{"intermediate_size": 384, "qk_norm": false, "lr_head": 0.0121, "decay_fraction": 0.794, "max_steps": 6001}
Each number is 500 + 40 x the weight over the matrix's rms, rounded and kept within 0 to 999. Layers, rows and columns count from 0. Numbers have three digits each.

# k: layer 11 attention key, 96x96, rms 0.106, rows 77-95, columns 0-47
# q: layer 11 attention query, 96x96, rms 0.104, rows 78-95, columns 0-47
# v: layer 11 attention value, 96x96, rms 0.0916, rows 64-95, columns 0-47
# o: layer 11 attention output (transposed), 96x96, rms 0.0889, rows 64-95, columns 0-47
# up: layer 11 MLP up, 384x96, rms 0.105, rows 0-77, columns 0-47
# down: layer 11 MLP down (transposed), 384x96, rms 0.0936, rows 0-77, columns 0-47
k77:471531530478482532528504500427485495457517481523461500487485446525516475504464530507632524538517490422517561540555524476456514490542447475541517
q78:551499530480508493510511511528412575540471555563429514552457512542566475516478560488460459501504483439510554402540534517494461511502528545427440
k78:526530485487542484500451499465499513493519563467536564485448483496459528498555583482447550481470525587473453503471476495522580511561458481474508
q79:509439489520543527513450421472396481458544497477470516484490545459464511553483492407483512530495474526434537497486587471512454585553521550439526
k79:477476511536524502459511427496477445490451441581427467439486491552522502523485576428413421481475559513560512533536472472531523394527476487477537
q80:525493481493529512393533478470505556499459413406429559542492503542442469511487452543464466459548531435512485526566589476543541443494470536443436
k80:520542434482460495495561453458517498478550424520500520565538467503483556556421541512493541503419414497497514556448543493490529528523450467518466
q81:516510488549513499420525523489496495589519402522503549474446488460524398539487386435435514553528517497604474431522547516538524491505400519556565
k81:553478504511486512402514464519424494535540527496484596489525562468468479459488516419485552519482425596483519478459565510479500527452489527546475
q82:534433486549524497456594429509433466523453474488511524531514581582602511534510518540503509456475468493540503592478506533431472423579481511471531
k82:496514490470495495553533515574457461470488540415544478448487471442463480480514509433491486435494496573473598501507538473515516465516459476438504
q83:442470474555366469536475481516542468440487462536476543517583429528479475404510472501534461437431488515488530437514494578487419426492533560538513
k83:531439421436521533486541587471463483481424525479506490473552526465570515579473514467526550488507545505480466447554525568443556534481567500474582
q84:526496511425497579460488454532548409493529474478533438492527565458458481471408517505471447477431564480516418530470507542417544531500447490523529
k84:504464445526472475489534489544504464504546416494502495434485492508409497496561473440588551458491472496517466516425548478475519448496535580515472
q85:495535529523539462490470488480533495556418508443487559435488443390548522482460485499502512529462472497536452498449515490500450555490546498560580
k85:450501500495549515422520520495494458517520520567515509489456517532488574560538434470527471469488488543520406470445506522530406493482478510495578
q86:511523473516479494483517438533456521507493464460515528468486437537503451526403556461516533474478486478473498519641524511460396446532486481502525
k86:510519544460505487514459479495433527472461549434490463476542536586467546458524516488524473460453477465409486529466482508446496483541501474429512
q87:563495530540538498510486504544539519492573508535558589514474462491451580503463555508369602485586496492456475469484486546452519505449546502481594
k87:501532501539549463502477533585457458464484494503437553533510523409457521449596511554511462415456491414521471514556464544449440446450477415612519
q88:528472439422486526482463478505415492481522501515510417543504441481466500476428515468530479536464544466507390501396501512465541459494506573427490
k88:568589499580526501542498521486567512453479422526587434440510494480440497448527517461501518516510537558492495483497606558543565431497567532554545
q89:491494499530526481560533504468447510485504471514490506470532559567626488574467411486502492539520479486473624503447447469532484593488511487491503
k89:457490493479545530504453454593516539553523467459536496497471480455525422566518510451479435508488526514495473551482489531475552483528407456443454
q90:487487415426484482522457469534631534468518483508486551497519460441532520561561468452501500553504515591536544451568508536463496464475552471507529
k90:549478495489536418459516512450515526511583543567499523547513517473536460392480505502522497544502432475542499474497479500504592483540500486523556
q91:433505553496436500494482419474407467450423451509503581499461535501614476501449462487566536503513487479544457471478584413472506482506546515505476
k91:520464484478472524553451455394496477469441489502585573493490515501476546563519418478477487478505577588482486478452548507471593518531496442471537
q92:442469530612503489532522505515506489522474533462480434484525504508492517464467578513492515476541571554513413484543457526453521525524534519490516
k92:483432562488475522497543530469480472497507551487471485538474507501457476582542561492504484459489550514500456477511480506519437500518525492463559
q93:455510516489421456506532449477474467468510479564464437459531526508485559538509490535512441465491473448452487571549502402526495552437521475548491
k93:461512467530495506459457555520523516539544496522491586444451468565518521522453453540517545525469534511486459572480415554490453511461526494533449
q94:578490482509508539559478463522452521538498406502407500523508478530559565514445457510536419542504518521475544554483499500541423462547533464492542
k94:442452499419538466531484484473534504534472461454551485542464457639525450529433532490479562483488530495503492533483518486518511501521504458523550
q95:635503512430383548460518493511452462489465494551526542524459429520526498431538549507568498506509438533485449461514553533521454497454500487568460
k95:497511428464547502524488576476530474517437488517569456450518537519518530484487516460452546485504520476404482456509515407518498426434545503482530
v64:440484478415593468568544610519392477524529466518516507504511469568505564467504497525521506475582487560473429476535508499587491505497500509504483
o64:433484617460521476445572483508545515537477494543460539479482500498500551497508541572504526477523500531559525458447438548489529560542567459528510
v65:547443479475487530486478474474524516510456493439489468507512458510486439491455503513534573501501539490555514526472473552474530439518411490499514
o65:464560459531493522550530506484479508523424520488510498447546528528560564572479444466440503429519525478449474518506569457535497463503448519519490
v66:523476433541509528531524453552533482579498568464516541536489489494503541547439514479545525531450479455541471452523471516557501476497521511513456
o66:497508483492499631473471537418552527526497547544469474438481472459557479519498422506578482496454565498574491448508485441560465466497496503502495
v67:526583504511567411541535531479459478516548487501504522538424494500519516536475465510490538566521491501453472466451496471523489425454515560466505
o67:537476481400466594586474539513547406530532467415474540511507565499483467438558431471545499471485470478482539541508492523447475517482533445471554
v68:506468502428523465558545430520485515582496514442476488512496436534515500515475537525517446486430488429562500509481489526563462490497507477554524
o68:497508522484506529493465418502483567519434547477460465534476508458515578521483467537524518516476514573553471471504475509487499494545464541545552
v69:504512520464389542450518537512482512546516508469477500495471500554456520518432449445517471522481536487521484468392537473536438509522408488576491
o69:520468511493470514460474532520491472521499558500505555502511537504598504538509462453475524545513507511539525470467515492574515434541534485506463
v70:536540493464425454502588504486527544464507437513516454517485470480476495444562487574524487564451524495494547577466546441571525494516499450498498
o70:503474554474495500538541498554524447499562476505520547497560504507479461451523588495566550578540418502531490536520472473466498529526520481474567
v71:449510529543444478513473497455472465563491568524508549485484517456452586506512526476563582514533497480578459461457547540508487509520574495466505
o71:448426483513493439460527504505470481436509534465424557544457565477503482412555484504552548560588431486531482470508474515546436506481463460473432
v72:516551498435529440545540492484528591502472500449536436444549462560470519452460490556571447489540523521476509482458525495588498543495604451454496
o72:442540622521533511440519466491545524472501537506547525519537496498497451448466580535584501539541513489564510484499446513496486571508513451485500
v73:488528565518521468480419492526468566469444513516477533452453507481585511490462438581511556526456465481556504462522534527517545424483487594581461
o73:499457477508487627447440426429519430439504530465531514491511463488530487555444510410442450446450465533477515560480388562464516486500594461455530
v74:505425527480501527512456415495532462522500395541427454473480484501521519510427421449475452512487516496491444447501453479439533461443553462537430
o74:545410458500440553513448490489523554471495453529544571552494533465458498486477551474537474487400549527506426522525520498494398523480488535478476
v75:466479497512504469474505473527448495446538505473557438443416479522440469525458532451498562536596512507443544491528538547449459433480474492379468
o75:499571459465481448573433527506500500446492433426533495529465572503489525440454465471552495481458446441480537582548501535508568557512515434476473
v76:482417474500515546512553475494536450563536487575501430416534482478529515479414477463462488518519456588485493486506456504479468518503485583435487
o76:522463482539508455466529509518479545425436439517480500475492572498517570558549565531538531418500570511495508571462505499491472447525561478530472
v77:507543484515432506439490490457495504503524463474536460506449471505444490488453457537471463509476527492463447453431469515446462525507528484492478
o77:491504458517507526537527517565502501500519438449561585513505521537494470463551460498503497531487497538463565537485577499535532488501500545465443
v78:559499492455459521481543435543560572497498553519493478523494449553494495450427468442486462471456530530488457517483490528508499536512446513585495
o78:508531456566511490478498481539522521518502465496529457532608399515584517562461422493516484525461550590493488481430557458534526513527521544473525
v79:481511435461504470554384539469539482606461483456536511489383527495525497479458515509482420540438514491548499482505521526536544536486496538513445
o79:481539470466451517415516516519531479489482451449496474502530520528470544530545506502481529502455527571525509478509489508552448467469486472474497
v80:463509491501450510508415511485478536450536517486551489479510522508441475466499549597478478604434483559401446586388527403493479518520561488450464
o80:418503596524522463531452516505508483508572481472548476534464525550460441509559518457533498512499422504538530531527525496525524460550537487491520
v81:464522458556467536572484511500511489581473409419570459458523510545474483519446480448472467512492370497517514538544486521426506539471518452464457
o81:462547530505479479449491549500466507464508471505507514466513522479497527506511454520530588450471547498479572533532523475556486474495532507546482
v82:557519495569506457497495528472501478546482444493518473532493489491519480489568557543470503580489538427523494521499521557553482467454530506556523
o82:449521475501610562465509480461505534569423498521454516493503464463510468530515625532457513588503502501507563464501483484550465477429454495549530
v83:530554517515504460562443459517521470516469459485528515474498434490499526488479511554532500537550435522587455522514502551538514495500508510498524
o83:477488501527553584462528513504454452516441468465434538458550488533509512521525536462457549463399493471530608504490503507520486563496546523444518
v84:545560432427368510468516532527519472495476450453507495537459504539445495493537488509525583535419530511445464565524511522559473504517513426502531
o84:567600544521459415530434544527555519538535516548538524526577493482575488465428509555521556623495482502546515491515485433558497533514465465496612
v85:482519492498576507524548489445482492512528533551508464507545536548494501532504517491537532487578452491544535570496471511539477531482524420516533
o85:507472491419480450526520525463451469438537506546459569511506516462432587489552539538407553488561449502580496466483495499436503497508516439542443
v86:495528475569432459480481545533572506485510497488471553500512510514566466501436512480455501508519483494554523533416527566449594452447550489507521
o86:427534451514561502434562555468531453457477532448503450512570526449492522523511538495412471534466507428491574493485549511487510466452488490476526
v87:466396485543477533491558484470506542438472475453547494510458496557545426482486453461492523557483487569403562547510483549507442556574439493449451
o87:570476465552508488453461490526476477525495462490546500549552504545495551565426560510504568491497520461481504541526547470559482470582519552537490
v88:520545453479415496488514573523482407477517507513408514506392496457481497496597461539465439438484567517461514479519527478567536524466553456555563
o88:548465452479494498508457529556539453484568499555525548552510440506460454435503519492439468565443492511521589507479462500463533502479519549528576
v89:419475490530548512466547541603493500525529514526500442537503500541487466537499447467483542579494547519506467551508484469504512476466461424451460
o89:435476436450501414548498532533534506517529480521520477456500463427537542499543429444544523492481479482485524482530502492512540463591525440555503
v90:566538501557521507579539459456467528548430519549520428583505472558514550516521500559536550456516500473503507537462481455493508584449489557556554
o90:469451525443561519528456535499453486444571533465462512504510474546547544492599571454580510433523497497522530439456502448562479455432440526476547
v91:463500455512571520504398443504403458564461485496499527595521467462535456513481476432523474550502562471508513421512437532501516543476482473505577
o91:542477496533469510469460476502521545472474524515460473500536515514515482501502417475502524452426615446462535470451420511525462578465449485519422
v92:496497516525521504440609445532514434573497444463575434604545479528407482455504515559501479503516510480425537619542470540468542577530558548550460
o92:504457524538514600440474538461449567480554521553482523478536482500559531476530536523510583519426477524507492409551526471557459527536554493521502
v93:471420530440518515517584495501504501578484527408467466541508495526474544460548486478548520481538513506559487475512472479471511522468550470504527
o93:437464530440524442430535503542507515412461587551451434489540532484481572530541585474567547517546520515498459384545496549508440572450433519492505
v94:458551555432561459524473519512525567472488563455445479552483523481398490572517570545517479419496456510437537495467512598476532483465543518477568
o94:488526529523486522490554568460487559452498533438494444474434481485505448487555483495496451501496452550515487433502490565416605533610512464546549
v95:496606464502499584529490496496489580460521499461524563445458500516524542412549547532520500593495544522504453490517552502478491501538500567447489
o95:502598505425588564507444495530536503476512489453485466495525430452474446514483497473487443559481531507516471540521452562541517527510490469478534
up0:561469513504441513512507512486552494535538408534384537523486449494522493488522530547585492502503388510551479549495501475407522406508509517493507
down0:520477528531471585466543452472529540460526491455498534488446460416584517537553485513578503529517477435473404547513471497480522492509464574508512
up1:465470530514444486472558427469509512476501471486515486468506473542476474486545543510530480478615500433505476436447522540502463502491564494510412
down1:550533424478506443520560489507545498553545441501458548489434549446469517512542467539540457516539471513523506549508504534497525470507443483472502
up2:542510484506544511520550475473460514545496474523553485482520526551519476511500467522477478467489546457483502514478511509419548490609525548454505
down2:446531528485524502549458538531496509540519506430538560572484499546486520444495494498464462521480422514548558490470474515621448482484497448501529
up3:580485510521407476489509450475493446506523428555507514497502499508406475458492449516503481451477459446519457521601527555497593501470500499524452
down3:527507507496542465471493545507502523543503470452486484479517426463495478479573443468516510499574516476548535466451467492504518495554434566484562
up4:521498524522559528467570561447501509508610481533511510514496556512546483405491546586525528467553518418477532531494505518459467520483514538569530
down4:498518470573482551518510572426506530519500511465491458500476399462488559526518555487485515575525506467544444533419524487499581507533484512541542
up5:521428532557578522488488422497544495523480488506560485493495467511533499545529478529559482512516494534487542460530445446532524511550547443484551
down5:534433502474519439531472573521504409565475458482576527457498502509478490499467501494425507548476570500476507510485409481594430504524502475514555
up6:531505494567539487498556462503483407409565454467567472446497478567425465444509467473478486447525500508508490516508507544462492380508615555497524
down6:563480464491460522452473522474534471413541514454437475485514525484472562550531582454522557445531538542505508454575506574526503537419521532517427
up7:523505484472514437468471549467471445448471479526422584513517504476498479519533528496534533465527461501523467474511526557485460453479491503528519
down7:488521467531414531506577477507524481468506427531541479442490456508434518472479539449492457463535471532514545520458539438558481441518536513547472
up8:522374480531601383574534475474472439500545485523434501433494478459511511495514503514488496521534543534487536467521463482484465463490528454555463
down8:500484482477493508521534470499514476599502436445476431519527566459419425481477512480441568497535497479493503470393492536529469545583521405443466
up9:438434504484566462491484550517535464492495493541518508493501554565497503489541456552548512488508538510492536560528478483482524524477494437524498
down9:488534435501477522533435527476483507471515533507449491544489495522495498527417504432473494523522478506489506485476598460538530480561440444553538
up10:515544507507514444521453465470502467395525481436521511545452489508423495474571507503521464469566520504555460538465454627526599515582482466520456
down10:481492498461493558480490431462453443585455562498426616453549467461478526474449562520492476518467507506509439491478508520461476432476499566415423
up11:453523530543530482463521499467472489514510472541514474455495529479511477520533482506467519536519472469553479447496467502483453520461497494565505
down11:468493497471531564439546535505566482521480502483552512519489511472470506508503512507465479500477521471477501540490498506527443498558456497455541
up12:492452515493565475494541502454439404434472505516466489474505462517508484448487474520543496481508468516516529515482487491458560483508464473561544
down12:533514431470498490457457493524531488490479543470544430512517513512544538499497502489572498489565408502519482530526466444522513571490442506522496
up13:453529608455523404452492523457518429505606497495492496477490473551464525541507513522605461504577471445579590477476462526492527489558524457563474
down13:476429432518485486469542529468573551434399432494569504479534549483522531550496475492501488440465457484452500439551507598450403558444505497450495
up14:455462554479530464504439512466563453541560503457483470487484440484542423399561473528516452488572481455489530457507488466458545482515502503471482
down14:558423464401501583486471554501566566548465443522476486524510432503493463525531478475479554527428506507517533489517433483526485537531438534475459
up15:549456515464468412531534551481522436516477487532457550515449519542464401490530506522523543500481465518421481431521458474501487437456500513551478
down15:503531482536432517505503471567511458538497483506525503522462514483491504487527480493441534560471494486498481482486504471532485459467528501523482
up16:563487556507511474436606442419472483463551501596500427536456522578528520529486518515495452460588469452544445525438530537491538458471535526476470
down16:487509507497454538512521478491465574489488560542536569462458516486437549541413457454513492533440486528456509499473632486454562548509503491469439
up17:469424533463517490513483576452505434515508521506461529422471541458425487441497503567547488532639532470484515486494490618453560510496493460510450
down17:475453457467490518479539510476520593535446474481546536493504492478518468464500484476554475474446514400439438484585446429532514558498495458512515
up18:509414460497463460566403488513500470463473428440487456538474523563486483477430515472577535476501575480479507515516470505467553475576480483511477
down18:453557539553502455501468478574453542487421468506527550540502423491509479438545446503482500552435479459482569460581530398459437552493509520563554
up19:531509485533484495511484459531477523539554458521515517545505459563517514512477459594500535477513542506494481554520468469519496490505506439524489
down19:534452499454432506549479532484540541537518491527510448504509443502531570498485546421503553494517448520473483495477524452521479426537485467530535
up20:545485519488524447432538542445526472496515525513504519531492556581481501542433501409505469511592463460530484490479450473503471561537485495486490
down20:431454511469506462493512505501502489482507517563480506458500506510491479389482420490492503524568457540461545546450480488436476546506512543555483
up21:458476547423507491452535539455527433440433500479456438450459553495482508492480469497490531457506479493497500569511489573442461461491513421520519
down21:471504495559495486473527581501462548553529480512541444543427495457483472534483502464375492504499513535546550485527477520470577539531489518601541
up22:490492576491561518506497557419499427460456561450478482503529551481425514493555445490486478464539530494491587513531484594459552478551520422496456
down22:463517464513542515466578513546569509477516565508496526463468519467542518572544475528485515561562428519490481394505488538508484493500519494541498
up23:483516460424450477537535509511431366519476510514426511557555486494427455476557462487509527403557452453494542437450485497536447473577596526529505
down23:499526619501528520501466440649464510548520474471574488492526480545519521447457432530503463442541474527464565533485479471435497441454444452573513
up24:521542506498446499510517496450518484488571513479538444505503462497465464513556399488500497493522432454583527476539498490481492504496499447528513
down24:446591503556512542457582403511512586448499564537562518518592549475457505554535538526514509499495469514511500514461525504514535513489459510443520
up25:436459484475442509603504490516456450436529529565458542486420463531599500480507497490544459486481485518497509467488464489523528518533546565530514
down25:515515495478524510516521502551522518466513544435509449524480456565563504487406485453564518531485583475461468568535530443530535507475506499501495
up26:561411454514430488428488572472489440477470479475505477527478512492454475477581492507536492479475523492514489470609493551483480481470517510509439
down26:505478536521482427552471503457573519542486477536558453521547471494546476425427510493595456508484535546511491526449479462485480533556492472465491
up27:561508549447452496525504541444436427528629435590421546522412479518503520420509536459503560422535476453522484508490476554497594452477482468507465
down27:523519450462458456445545582478542564547508506459453445535409476472423449493514511445469468519574547521486452504434452515489510567499494536377525
up28:435523551535482531453508558492505462447499491487495544540498481445452433378526456496549511465515477504427599508521547514496549526531488489438553
down28:419474501537449545447449547391478511506569517493488516501397456551523499531516532514556467510413479516489462470442458486509521509482463463522482
up29:485538503500498501533586466490416462468551395505517520514463484520464508434498469545481442433489488432490470549484511475504442469485484492440494
down29:483490505489529532585475533494491611450489560489481561460512477498429491532524506500519497558410504500460499529463471582533469520509547519445492
up30:559572460485461414532458543499451460552535477507514452483529522519502501498501469545543514484504512553522452519568516498516546496523501467479514
down30:508504484475558537519524448501494460570528433576470520504459507516448484513415499553430522521454458470604472483527481472475532482409457503441549
up31:444455505504530516510430508442504462405563490508506520532495456563475471437500482538532542471540474525473540547516542522396480501571554514493467
down31:486506480505511507496483508491475514522470475532523496450522565510435517419501559509501525520483521591497479475554522465548506595489578507494483
up32:542440532471511480526440506486483522506456533516515468491450538547476489428464455523488502467566481475523480508428456503523565478512481469433487
down32:543513480525508451531533512461487490534562506452556455504501492504480497547482500458487508442537569456523504573561472406505472475485494472545507
up33:537492500484563539504470573437466514487495521512487506490503485501526480492496504511542510522524539508503449492495499461473485534532466466473425
down33:560519466491459558462492533452465580530516529493476488484547501471499526547521528562480519481518465472499475583489466495534535533487494502489509
up34:530483532503502482428517455410462507467486486581544532436552433497530482463488497520488515528486513542495478473573451507427465483591531487458478
down34:538510497482578469549537552549493493515512534516535542507539524519521486609508455422513510545491529492467442516510468444514482557498500526518541
up35:459536506529482457504510507499493449488547452472450455466504545508484489443495453547485501471473530421464563604536432481517517561483536520492506
down35:509549503525465573478454517503456453503572536520482520500531435498467486478457393503521495525489483472498542404490503481481483413513536425557509
up36:499527597563478466472518450447447415508553485525518486502499479554556508469517550572527517467496488459588502453528425493505505530528567457551547
down36:517483533553474530456400515465504442453469504553514549467477500513478557500418480434519514524420440501477472444479534551498541528485489522491456
up37:447431496524440403443510534489508501516541539483431533447513457516543458402526527567535407458566450470517573438507441522533450467543517506493485
down37:551527456452462554532483548478500469469499517442495605491522487475492553546436463459465590515473558499429518525533399533500513505458443541513535
up38:526463548501515460541527505455486490488493530508551476546523406513530440497537499535545533460555528501491490538559527587493591511588522467517499
down38:510539501531471487565490527531539530453570493520481536575539397549568502564520529423481486555521477572439468490467491493529482509429495489520529
up39:498478543586520529425485478515470502475518528476491504526419502507480482427519517508512461440484547477452549481512510513465559464555596553514444
down39:514493529509525566544497520453538525558477506537495462464491493500479481453496545538453560472455442572492502466426557509571558497458466462599510
up40:578458480447478496523469548496486452521539497512441531558429492548496424522507521493568441509518374512528474486510543502476568568499471471495473
down40:561514474532489497443496538464456535545463526540467462494491534503474563503525517513492525477469564474465413432608425497478528491417485525587516
up41:481508471488585438502520498476577499472444458543549503555491482512503469484516475501501472476542488530448565432516477511508496523574463444470486
down41:517523530541509521516496536527503490508487493482553507502438493567568424513498540488496455505478495476531459504484578430519474485448455572529567
up42:484519509532503463531519510466549536464528486490565544512476399593565472514458481465585448501440523492574550525496486477454480519577484535525517
down42:448498415468458517467449512529482538497463483428501619477420465490456524423477543579552528480501575540512462453536465482506482561516561504549452
up43:536429525493472457470484562475509519523556473521558527454478479599466385530561517493501487502526528544491502470527532596556521576569516412478516
down43:474414492534529492466518472520512528542470512497460583568474506494461596515512472408431544473460519452508471575528447389442509433499543473434530
up44:504499510487543489482525532456511513460530550475479530644483499533393408470544494467584400497528474431456527448557504465428446488583509573519506
down44:507527504441482446513479561571476450529449508501471541431541578484505475535537490553497530466475521567558490474526429494521557552438553481434483
up45:521535532416575506481578492436479565519489523531461459524519438547479538428438498567518498508530443510503537498573487455536550511497492517585493
down45:477439398477555448485484490418449466488409552523502504557479557472508507482574563468472487547523480541486532525493547481473463529599514538447454
up46:458508476534547517468575497514485495464501509475469442558506498482471509459491414475487503517464528383499477500562478517548466494510488522593413
down46:506436498466481437543428514484550482547487486448561473547543452482512481436517564486569495553471469508530491518529490502474533543470483489504473
up47:469462544522551455459469474459487412543521456540523519464467446486538509467534491497538523427453546522485493512553416488537469538472478448493510
down47:500475409464573485541465503467531489509438550502530474497537516518500428478463518479436507500503541441513480532495501502514364418517484453420522
up48:512426558438441469525533480509505472518556458511497546557420491549458481475473507528514503504538516497540535501507494528524508537487509440509515
down48:486429543494488533493499486438446526527413522479513488502522579410482446459511526468529484521515581496518480502494530505462491490580418535444509
up49:465526540567453466515467485506524532493546444475511429454493412488467491491539512552526473425546447455482528538527527483525580535554481495544451
down49:516634475510546520478503460465557478553490486507518390482496517456471486549488447565454478520399547430512480526410527513468471511495467556492486
up50:559531523579520446452527510492516479503539513515530443558529449499428442507502527507502517449474416490456552503497487464451551562544522518429492
down50:490500451483574570477530500472537460470530560495458450514500499417526557512523490446517506511545511506535529502480484514533471530538504524453486
up51:554533521491468474482522522475491454460523493505496464550478496430492418490540461511510439459524422491511497531540509503558503528531535469533479
down51:520511511537486470476538454516412545546418492506508414472554460469546527484439482418487486456503558473514480527448502443505468537464380506521470
up52:548558569506491475526532507437459442473565437538539462498540510541477501520492519475515523474565508437465588516504531512570482502539538512534502
down52:457508468485505474551587587507471473555467487561544436500571484545520494471514552481516508492525508521437529590489475560475450485556523509518547
up53:479552560514449452430514454479424457474509523456528433487446492499533451464587474524517447554527531428507502515521501485491460566479523435530424
down53:445490515482490497480547477510490503539473445474498491493480532382436452454493520520456423479481536502462408545477534486480473594412449508512452
up54:469397467480490470504558525466540533520501469462503564528501551550557446503531478501553491459497489477472501442508455529546473536558470501536535
down54:472520517617456511532514569546480496460540493539420489489540544549524575517552539477528504549530490451454487484494501478519509563523475480501567
up55:486514584434466439452466500474504520447497538543502533512502480565425502496471549518558510480555482465528492495401399512482462516497472486488394
down55:529523509492505539487518517507523489515480492451497570548450449456635477473548484481517469470505486536448497469522547526515513559423472466506548
up56:470454497443518516524523516512505484523538528543453505465453570485446505454552514526549392527539496449543494522550433546555531517499517456546475
down56:522527428587483470512484529491457480496555520536481497484594422526509491569528495429509485470501496468497504622503411444475535529512494470510491
up57:497495557456498475499490504489490522540515478511468578468449510461510538467526464492578562483578453497520499456508468533517522494496484485564363
down57:538609520561501541530465574567515482560486487479542456488485427491515476489527459550533484503475507517491437492473504497541514447512518440531531
up58:548480505514482465489482533477476429558573490580524488505428435531537487489519493477524428529461397498542561533473443561498540526569499448526459
down58:556558467542481446515526516602573525600466488470507497469461439532479493450548456459504467533500411475543553485468500536539491503512500472511508
up59:504533516500455504447523547523459517541530467463470486558516487550461475527486430466512466467518523536485489559497537566476598496496528436512420
down59:510517505465507477476481504500462489500539563578513488580440460466475430512557461504533507527587449477510518490485461422516488577506490498497546
up60:520469532491510435523464557429440367472434515611393473472455550520514482477489398451491467479549551438503547460561494509539557507506462504573454
down60:476581463481481574473567509376574543543398473508549443491612527523546511510495497486484448480490521488473454540498455488441462501542510445443515
up61:522480532475471465513501488477483435476473445479529451483548525512515488496470421448509497447508472448527564515482576516486594446527538443418523
down61:529531535480433502513473569535553550568602466429463452527513439531524484487542456437493499549508460502513534449498473506464498498472527517468541
up62:564543512537519439535479560482435486484451404467536540491466451530557497481492498524519510446469500506580482558514443489573465480521520552515500
down62:524503518502511561510411484476554577500551483475499486450436478510432435598458526475558399493488556472479501489438535449474512538380541538447517
up63:568458495504539515469586527463453520459478490541497489506472452525537495455457563542534465431482509548478543485535537469445485509484517513500514
down63:483380547500529547506492435467526525461493444482505484547486541480481513479457470483453485545519495483516511494505456592548538521471508529559576
up64:452498597430511490529481494467525485478468512514484524468397488500513463447534540515475493490530487464563557504487504507450547525522486458441439
down64:476481471526498558456553475482510508406498473484463477582550543466450411548485483447436539475463502457458472505495541496528432438567463549512477
up65:514542486618429446523538439478520426514516484552521471531527443583517486424509490523527441471518467460496500541561490500525533517506528521428499
down65:453528491473512507474480523512454525478486542523511481571480445448565519519510525515517490414482462467424486511546424536468545443477543457596525
up66:551498478495471511426511521380449487542483527481471532506417402521484403484424400555528477433515469488491474526557460479501551528576549533453497
down66:444453437542426488390493470540575472553390493447520477479474533459495540441553513529441541491445478415529554540499505528453485474455569466555524
up67:581497487477530486491474494497476464482515468534411562565580510513509481429495529513560578523559544496538544460461494588454522516456524515562433
down67:502565504498501393470495443563513395521523614450504470471557486519436484484466556493490471524540513490541522508468478513468524445526543500512424
up68:519460563517537485500531471499417515476538533588456556539445447517574525464557548456504513547563497505520478516502532566470472460544502516479456
down68:497503461526477468529594539519480535343494494529565451534448490542486435509443539546465536540493517475505530446564476503519566495477451478455524
up69:523428529546532524505565538475520535497537457499523551480510508523519444454516439432541475477453418513480497490509521484499509452488563494505553
down69:480447388534492540506564504448499537569468552486512551509579486426507483493492554573522503443508576480482519464468571473430539565481519514493466
up70:520451536457513508493573527470490462510526522537457512498454470560576491472518512509508529493482460548493476505475457561513483415499447582475467
down70:488488351519467467456571448496421569413479447493515514448489531440424468516530534493498537490549499462559458500473501528525472493455511490494500
up71:595408506558513501486488468477452504438504510550450480456382532483532467427526423557568472541437476514512460485516514524515440557519544547440497
down71:541501500472473448526539609490518516527508482539460499459508410503477524496464429505508496518549524493585441495525506498499480471586550442437444
up72:530503448515467448537450552463409420541440490491475531550487506535535501513541496526484527441474488537480527499503503514497447468481545522472509
down72:491552449437525518513532468480523527486508531565497478488444477532455540496488452444478576513502549451505516514547507498564509479508462494542517
up73:503532507522488513509500465435426508517505519499566518558524404458530507541500425482513518406540477468493490540579526483524498531565538448559429
down73:454560566487465452465517411482432444494495505549468502534483501465587513440469500460421444538525592484500502546498514464461426483501542532535527
up74:470523507514471490490522460446456461472504435510445421539489537477465483479468480495490474538581445460529521521548553496480502422498585540493541
down74:432482466451510489516470521489479536541537508502507475586507525564440502528472528477497490483519550512576486562473497473521460492474517497501529
up75:508510483494471522512477529519485440521517475482552562553473515554552429456465481454465513453476508473451425490509476483527466435524481511465478
down75:493500458566463534490529478465427556466511435498514433499492494493572525512508491507519527472505508554497507486476462466477456485499444521525551
up76:462489450514557477525483536530477451511470449503503455500496571539500435494496455487478489408460540539524522517531470544457529468513536541478524
down76:507501559425529529539463541536494479549507482549453547520478456487463491498499528493450502497447489544517496499467518498543559548461438487521471
up77:497476503476502445481513496469495444430530440527528523526556497480425493500447445477528466519497477452579429521519526608492518512492469494549467
down77:468496536502545535469519523486464563556453466540478481493475421550466547487475539561531498487505533474533472524538575504475523483457535473569575